config.yaml
vocab_size: 2818
norm_eps: 1e-06
rope_base: 10000.0
attn_scale: 0.125
beta1: 0.95
lr_head: 0.00458
seq_len: 1024
doc_mask: false
dataset: "wikipedia_en"
Each number is 500 + 25 x the weight over its row's rms, rounded and kept within 0 to 999. Layers, rows and columns count from 0. Numbers have three digits each. The size before them is the row's rms in percent of the matrix's.

# down: layer 4 MLP down (transposed), 1536x384, rms 0.0264, rows 678-761, columns 64-95
# up: layer 4 MLP up, 1536x384, rms 0.0529, rows 679-762, columns 64-95
down678 103:478521487465526540516527473483456517521518504486474488545525448502531485489509499444536533492531
up679 057:488503541518526504458503509500462473489454431431568525442492525537475443471453491483499485507476
down679 058:520526495536510495520518463472546488525511541575465496495498470514521564534544531525500548498506
up680 110:479452506472498489511478504507550529487511473496590470558545514529501479494539488487501516483528
down680 106:521549483517472521506489497489520491491517492516447504523480537481499490539443530524452495465484
up681 096:493515493456525544513507475531518514484457525474530488508481479475539527528495457495488489454503
down681 090:488500533500486492488516519501476476534528503523471495519509488540481499506487533517536493514480
up682 103:488483486526512487478520508474526510501505504481515497492530478452479551532482503499527530531481
down682 105:467513470523528501516540495485534461469503478463520534513483458510471502524526492512536520470510
up683 107:491480511530444506472521486491491535493524473483514465478500486453462543552521539528500526460485
down683 109:515486479504500475476480507472488504436497542487494547442487513527491492507480468541534505504530
up684 122:502515507517538480486527470466526518470536517491455492479518493464495490459519517484528454522482
down684 119:498494531505428508478502467420545504502526475458483468514471499506495513511513514510489544517438
up685 093:485527530505493476480523487519514496460521553487496476523495511511523492496497533491443545475445
down685 090:524524526517524473486468526502478492539504473489476516512520472509532507501539478497512474527534
up686 071:466443461469484497487501478549507533512472505505500502498491482522506506512470501521532482504479
down686 069:508544518568527503511501526473474475493530494454504524504506542467506493496540517501463533505533
up687 082:504474494526502560468515484497524501481465457540507532485477516474507509465489489499493496516521
down687 081:517474458475513481526508463503490527540550508518482504553492500471554489527535514446492526451488
up688 031:502567444504527504469481494475506457508514518495519500466513536518513480525502493507466502518488
down688 031:488462523474490502511536494541483539483501472518501528487522494533498507472510514462469486486474
up689 072:535562497530536449507509489520517512518470522435481474497491423480442487485531491488524538493517
down689 071:490435513478517475518553507485494479477491515517529506525477492518504508436482512511467505498519
up690 109:480525480510505489532500477476520542543521490479516483510503493494506524454479500494500504511476
down690 109:505502541470539487469535492478489485496498481521464515524482479467485483495467462490495488489476
up691 094:519503474538510499445476492487504499542450518541465496507489508472492511514487505503461459483493
down691 088:483493498464510507476480474543528496515506512475502505516512488507510461445538494511538444477508
up692 082:485509489522478486519511485490502475505520500489506527476510510541484504583522522550483484497516
down692 078:504476505510492511503507530490475496513471508519492526500457524485501503462500499463550457504524
up693 136:468505480515527480505506489543505544522473508503504469477497494514488518464495475480504524486517
down693 146:523520478465495477478510506460562505495508497508523471458504493544489488508512476514526524505519
up694 113:525527475474486544507467468487517469508506494489536454490529496521482496544465522476494504496478
down694 113:484477515481487508508493498497467522494517504510484492496545490474517491533540543519550472514485
up695 115:457485482493482476513546496552504499488500515530533469528471485494486488512450522535460517479476
down695 113:519489497471469498491514499472493493499450467492461503502450517488511475489526511467472493482525
up696 087:509513535507478489537527470470528513494518485489522525462554518483508508494537526483515505552496
down696 086:480469479520514512476498536504457521545505523505471482465456501505511446512483485495510472455499
up697 034:468504495548531501533478514494499539514464488491539542509484532469506490521503469446488482448554
down697 033:516503489477490501484513464481529469490528519490476440503541479556502519483521538551531515547440
up698 117:515533497533495512485527467502485496497488504532515483484474537520493494537505492469547487506487
down698 111:498480505472508525479513467483484456513476476468452509504537541508511511474516486537499478477444
up699 113:540504458501511518502491472507531456524532506511540495468447494483518532512527491484506494514496
down699 112:490506519488527488509541508560512512535531501529519463524475515525516547484491457502492487479488
up700 108:535485485473519510492503528501489489484486488540474506506483509511533483472473498461461474489484
down700 105:488491492486515484525506479476539484505494465452478572503449498465491472524501473479495524515515
up701 098:482552504498467477478484534466466508486540501517493519495551522521490529494483544505492509547497
down701 094:492439504484505511503556516507504477512495524504461473515454529490453473495513474509529460521489
up702 103:478491488481539478513513472520515508479501514478455510531478483528526535517504519500501491496482
down702 104:508496540482465509492535480548503503512450526460522525491449496497503493517505515520501538491464
up703 115:507495475525462453529510462480473521509458515433543521487535505520517512534509492457482520489515
down703 113:478486522497530546488514517541509485499522526524442495472518515514504498503462458471513488492488
up704 029:557529510512515467493551485484490484442482524506465544566494483472504510509524452458519542491527
down704 031:465490499470468520523496507527531511528519458516506482471507526560509464480465542547466487505485
up705 088:466523468521501491481480518518493510481492525472459537522501495489491505490538479478460504497515
down705 085:554453528491507466504500498496504518499482516490560484456513536525545502483472508514533489532482
up706 115:487484518486509465513517489528502518491509453487478492523504485505465474470531487441507514417414
down706 114:495492477509569495566473453484505485489470508527490462480477482526510505493491483493506481524503
up707 098:538523477466501488514509491526479449540483493442515545511468509511484497511496518451522457489460
down707 104:490470510503512507495479494489466488499495496546483493506487513531459529500476541505494503472459
up708 106:515491511516490562507520499523524516468480495483488494477492503509477455496549489502459487492484
down708 113:490478522511478474503472521550459514493512517505464492504504489531496535526511543445528492507511
up709 107:492518531489561511509498461498535468488479475479524495495526502470486500509508474504501468550529
down709 107:498481501516438506519495534496510501504519508500482500456514515511526460505465507500424499504463
up710 074:477549439496545469486521458494496526481545536497493515526518527478549476515522490488508514508489
down710 076:482499540518470529516487498489503502531480482483493519493505496527489540496476526498474522510471
up711 090:532496470500468548478518485489468490482482457520545503468524528485491453504515488500537519487469
down711 089:497485512451468487488494500502551521527566543490455503497488461483497486499501552523487497522500
up712 108:507463454479483481483544434507501480483516527496490511507513525479520480476523495463534506515492
down712 104:511522516524487492449441522501516488513508472521486526492502500542500560519481464526498497511558
up713 095:518495540513486485486512501554504466522509475577502505456553466495507498500507469484515494502462
down713 093:498505471506490462495539490490515498496493531446544513489531453515502513509502508508495482486476
up714 105:468467512491505482519462508471491457482524496483518494474536523446532507521543512510505481503447
down714 105:468489501533536507486525553479489516503491482476537463509505439567462438484510514476544516504504
up715 052:521465486514514549490508492492494510486488502496473515528507477534521543511499494521482497518473
down715 051:486525535517472467516481483528537508490507511506484480468493538470485477494495492498504516475523
up716 116:516469493508532491487523471479500508519490527484485500506477546547496534517517499445483516513498
down716 115:506502478487528505478511495536470512517519506535527514530506421551462507494467489511481536497532
up717 103:482546476506466518555499483501470522511525507513531507492457513507461462573462532544517523504502
down717 102:497457529518506502507515486498459490482508542510474527502513497490520489458498521475532472485493
up718 041:562513462485479508504471453507517514478505489473496559492521501508498507473479527456500532524529
down718 042:462509538464496520484516526517489465526504496532514429484486524508541468511523486519487488487474
up719 116:523461510506517498457492503507466453487544479551532528510472507459489466503489464499537502491496
down719 111:470494476506495530500488500483536509468489545479443488509551514494481507521525505497537494481484
up720 102:473540464510511521504467494527488512505498461511547443460513490518509497508515487422472475506490
down720 103:498488480537520474473497507478488508462455485506498484466489496469528477495454495559523481549521
up721 099:451511469519505521534498485497503545510520532505464484537501510490542456506494516491481460487479
down721 099:540512452491487474542494482499521470475472510500472525473544484501482524483551509489499502477483
up722 072:536536534538523462464503479501501456493497503459521503507500497495523506455493476521524519562459
down722 075:540472457489509496498531500515498512483491500546507470476479525491495471488485468519504507466549
up723 103:541484472478495487487516512499446513492503479537504481509472513493440465473494490486465482480485
down723 104:541513530463493528500505526488471482500521471503497478529475505511461533515522461511499475499485
up724 169:468478463518511468462524506486468480508497536473555480560501500509493536494460500511473495497496
down724 193:496463475502519485483509559515502474521514505484481494469491502498486564509519510517502470462497
up725 119:508547498494501518526507489526476506498491507465486464473468462517501525443500502525568523504512
down725 114:504505492522506494476460526488545501497506505495513537526470565505490493551481536499505477469462
up726 029:492519488501484499534468462477580491495484516510516502483510482477501482522468539478480515525536
down726 030:479495514472511487470495511521443502529511484495534502494497529527511522491528493505578473479452
up727 125:507499511495475510456487516507500454539491479461498495478506485494500505506524480488530508478477
down727 134:519499476496500518542465512503473538479485489516540533473506489486488480503481485487554521534516
up728 107:518493477490480511481511543493527500503472536495468458492547509499497478518507513503484515498474
down728 101:468480513517489442558536489521529513523514498497511459493456465513476508543489535526473494540512
up729 129:514477503504567571537513540496497483529460481488479487477490496503485516544490474489504537483503
down729 136:483479471491453538509459516475502487499527490487503486524487501479503502523529523497580544512525
up730 111:516506468498541494514516495510464453438468506480522496477492429489489513473507488457512536466520
down730 107:498535491500489498500520499509496539478512478515461526520490506480540480467490467495529525516517
up731 060:504529487451519517492513498496542478556480483499499503526514506488502532483507466474485493508502
down731 058:501480533544493533523461504512472514487506504495483492483514482504457460515503468494483550472458
up732 091:479524480482513473513469507515523506475501534528487502546530481502503482500524511528450498486564
down732 092:525491507500506499530494509480470481514497509469536501452514488461488511520515494524544510503419
up733 102:523483515497461497570489470481496482512501508507498504485524502482524486507483522500518487513516
down733 099:477524480483516498457507501521448519471480471460479516500472500473505502499515510493508509530510
up734 097:488484472511549517508530486489541535514481477524495440502522510499502540506467503500460517507473
down734 093:505517509499524505534471458496469484499482542478468484518500534497531465573479469501554517521535
up735 097:480454486479465528505488457488560471476522527508486468498515476511527437523474484471509457499498
down735 099:481507500513555494511525544503509509468512519510524474537501526519487537492496459525510493513501
up736 097:496501464487526486448494509509547497483512494483522496473494511490523470528479530521488499512543
down736 101:503482481505467550520468489490443423557488551519480448496544543496557482502476479494521484523489
up737 049:520504509521461490495499472472508485483519512482535500492504507561474525516481477475499523536520
down737 048:508523496481497503509488526506487511498475496502523509485467468465537526493527505535514469458445
up738 105:493483529494512492489502461533509492535501487461509461490514488518534528523475432553558526487453
down738 109:481475521509526538489487566531479527480496503500443472502519479490500478519500516527524478456515
up739 109:509498480521519481521507500515500510478498524521486490480484433490518476512495519519513445511478
down739 110:531510490472516490544489497522506498478511483507495482518481510468514514455517477496526533484522
up740 106:487503497467510496501464469495518482499494497489556518524489458513482480507492482563479525463484
down740 106:547548497470512513530469441507490500470523518570483483485528526488508489494496490516484502503494
up741 118:486502510457516523510458540467554467512495441458497491455510512481508514520529508498538477505494
down741 119:476520465497476501482489471484492508495484478472483473517471481493504466550526449533546512495520
up742 106:514506486514498463483505494511510510472485499529523462487506510545510453488520509474509523484512
down742 107:507517506490492454493458463474512499448494479504552513463478465534533472503533506476527503521540
up743 110:506540478493455496516492536524511460520498525485502496475485501512461461496539481504531523451473
down743 109:482502487481494523508518505509498521504493449494515506478500533510490464496478491503556499441516
up744 124:502491507504449483542525496497477505516520479516531488514499532531480502457470530526470505470543
down744 126:444466517508500512502510499534514513447463482498467500468536531505534532515505521467467508512488
up745 119:486492479468506453497485512500512510528487495471531466527499519482502482455521508506520490513528
down745 121:504520518494469496540464489498476515485526537496511506487496517493547496515539521478484499472496
up746 105:521495537549503519504517472512491411510523445475511581506516479538514523505514498504516495502491
down746 109:487485475499499502489455480551513504513504547527491442509483509493494490490474495507547490496487
up747 115:474468474490494524520485501477506495482466500545521504510522484512491461504519486508475503485502
down747 111:464494496499492520499500545486511529484532453549462515481483526493507517480462498504523512513498
up748 116:482515469503487461497482478466463472516475504538494479540515580498487472480489495485486511461485
down748 118:495497536505551521484524489497487446496544512515491459522519512472485508451536439482457502469470
up749 123:511487511473487495533523459482463487495543488485525510529512568507490465482462515495476485500446
down749 118:523526496504499498529488516470510481524516490466500547480515473505537513500539478469502526514485
up750 094:507542513486466517515562522510547466503522525507503485525507516525510502517468517498478472502528
down750 093:504503484501510509494479490469452486485460511492490489495487471474506512501504488527522517515467
up751 115:522518460505515496483485534514456499499513531468495461504526470490488485452506550490517507475547
down751 112:453475536469494461535505503460507501523499471505516482506531503519542511519494456503489503545460
up752 104:542504494481521516541525451478528502471520506500529531499493532481498517481486520541467497493458
down752 110:477486491560454469489473546551473490499467506500483523538502465527493468538499497498527500496490
up753 096:481502545511551498538460504494520476474494502493556448489499510468543474522486492493519479541497
down753 097:465490483493498516484524474523479531556526450510436526556506492507522512494516484502513542449526
up754 109:502500560497479528512516492498465522481505488478441497505480520521499488436524509517452490493511
down754 106:507534485515467480464507530483511514493550465449495483491516516528490523457536542475511536491447
up755 108:454495436521498476511500480467492522499490519487477488504517508515514445479437464486500475484526
down755 107:532516488531490501492526517503489487499495513498514500514477517487528527522507502479535491506548
up756 113:490541539511535533499529491491488518517479529489527502532472468549496448485516480510471499496492
down756 110:541470539481497440516463470471486502514534554496471488505536526488585530508479497533468456531497
up757 139:461489515553509486519478518543471495502464452512506516490528559475533465501509490482499493484491
down757 135:545507524483528511454496434529507504461442480511502464525523532459479489522519489472456481459454
up758 142:553554502489539482513510488470501523473523497521532502487507540481481539496493508475398514484494
down758 154:535519518480517552523509509515505512446466458524523487543477538474549461530490501489463505504478
up759 066:464479503529537488548440487514482520520498539449506507512496493517523522560507503499475499481508
down759 067:507503482474493492470529508479468491487517473542513502486500547470474480432511474478528521455495
up760 111:506491493480546505504514500469549493458526486536496519476488505447481544493482526530480479500541
down760 112:502530505536486519473492494511494486512485506459511444455502479507541502467500492451512521508519
up761 095:499529488471503468501530491491479504486494471521533501518497503510534507507551508505522515519494
down761 091:521463502526493497504501518495517476469511472516494501513505462500497507481502509519466437478476
up762 086:505489498481541497475464469497508487545491520489455478488517529522489514505500499492481530498472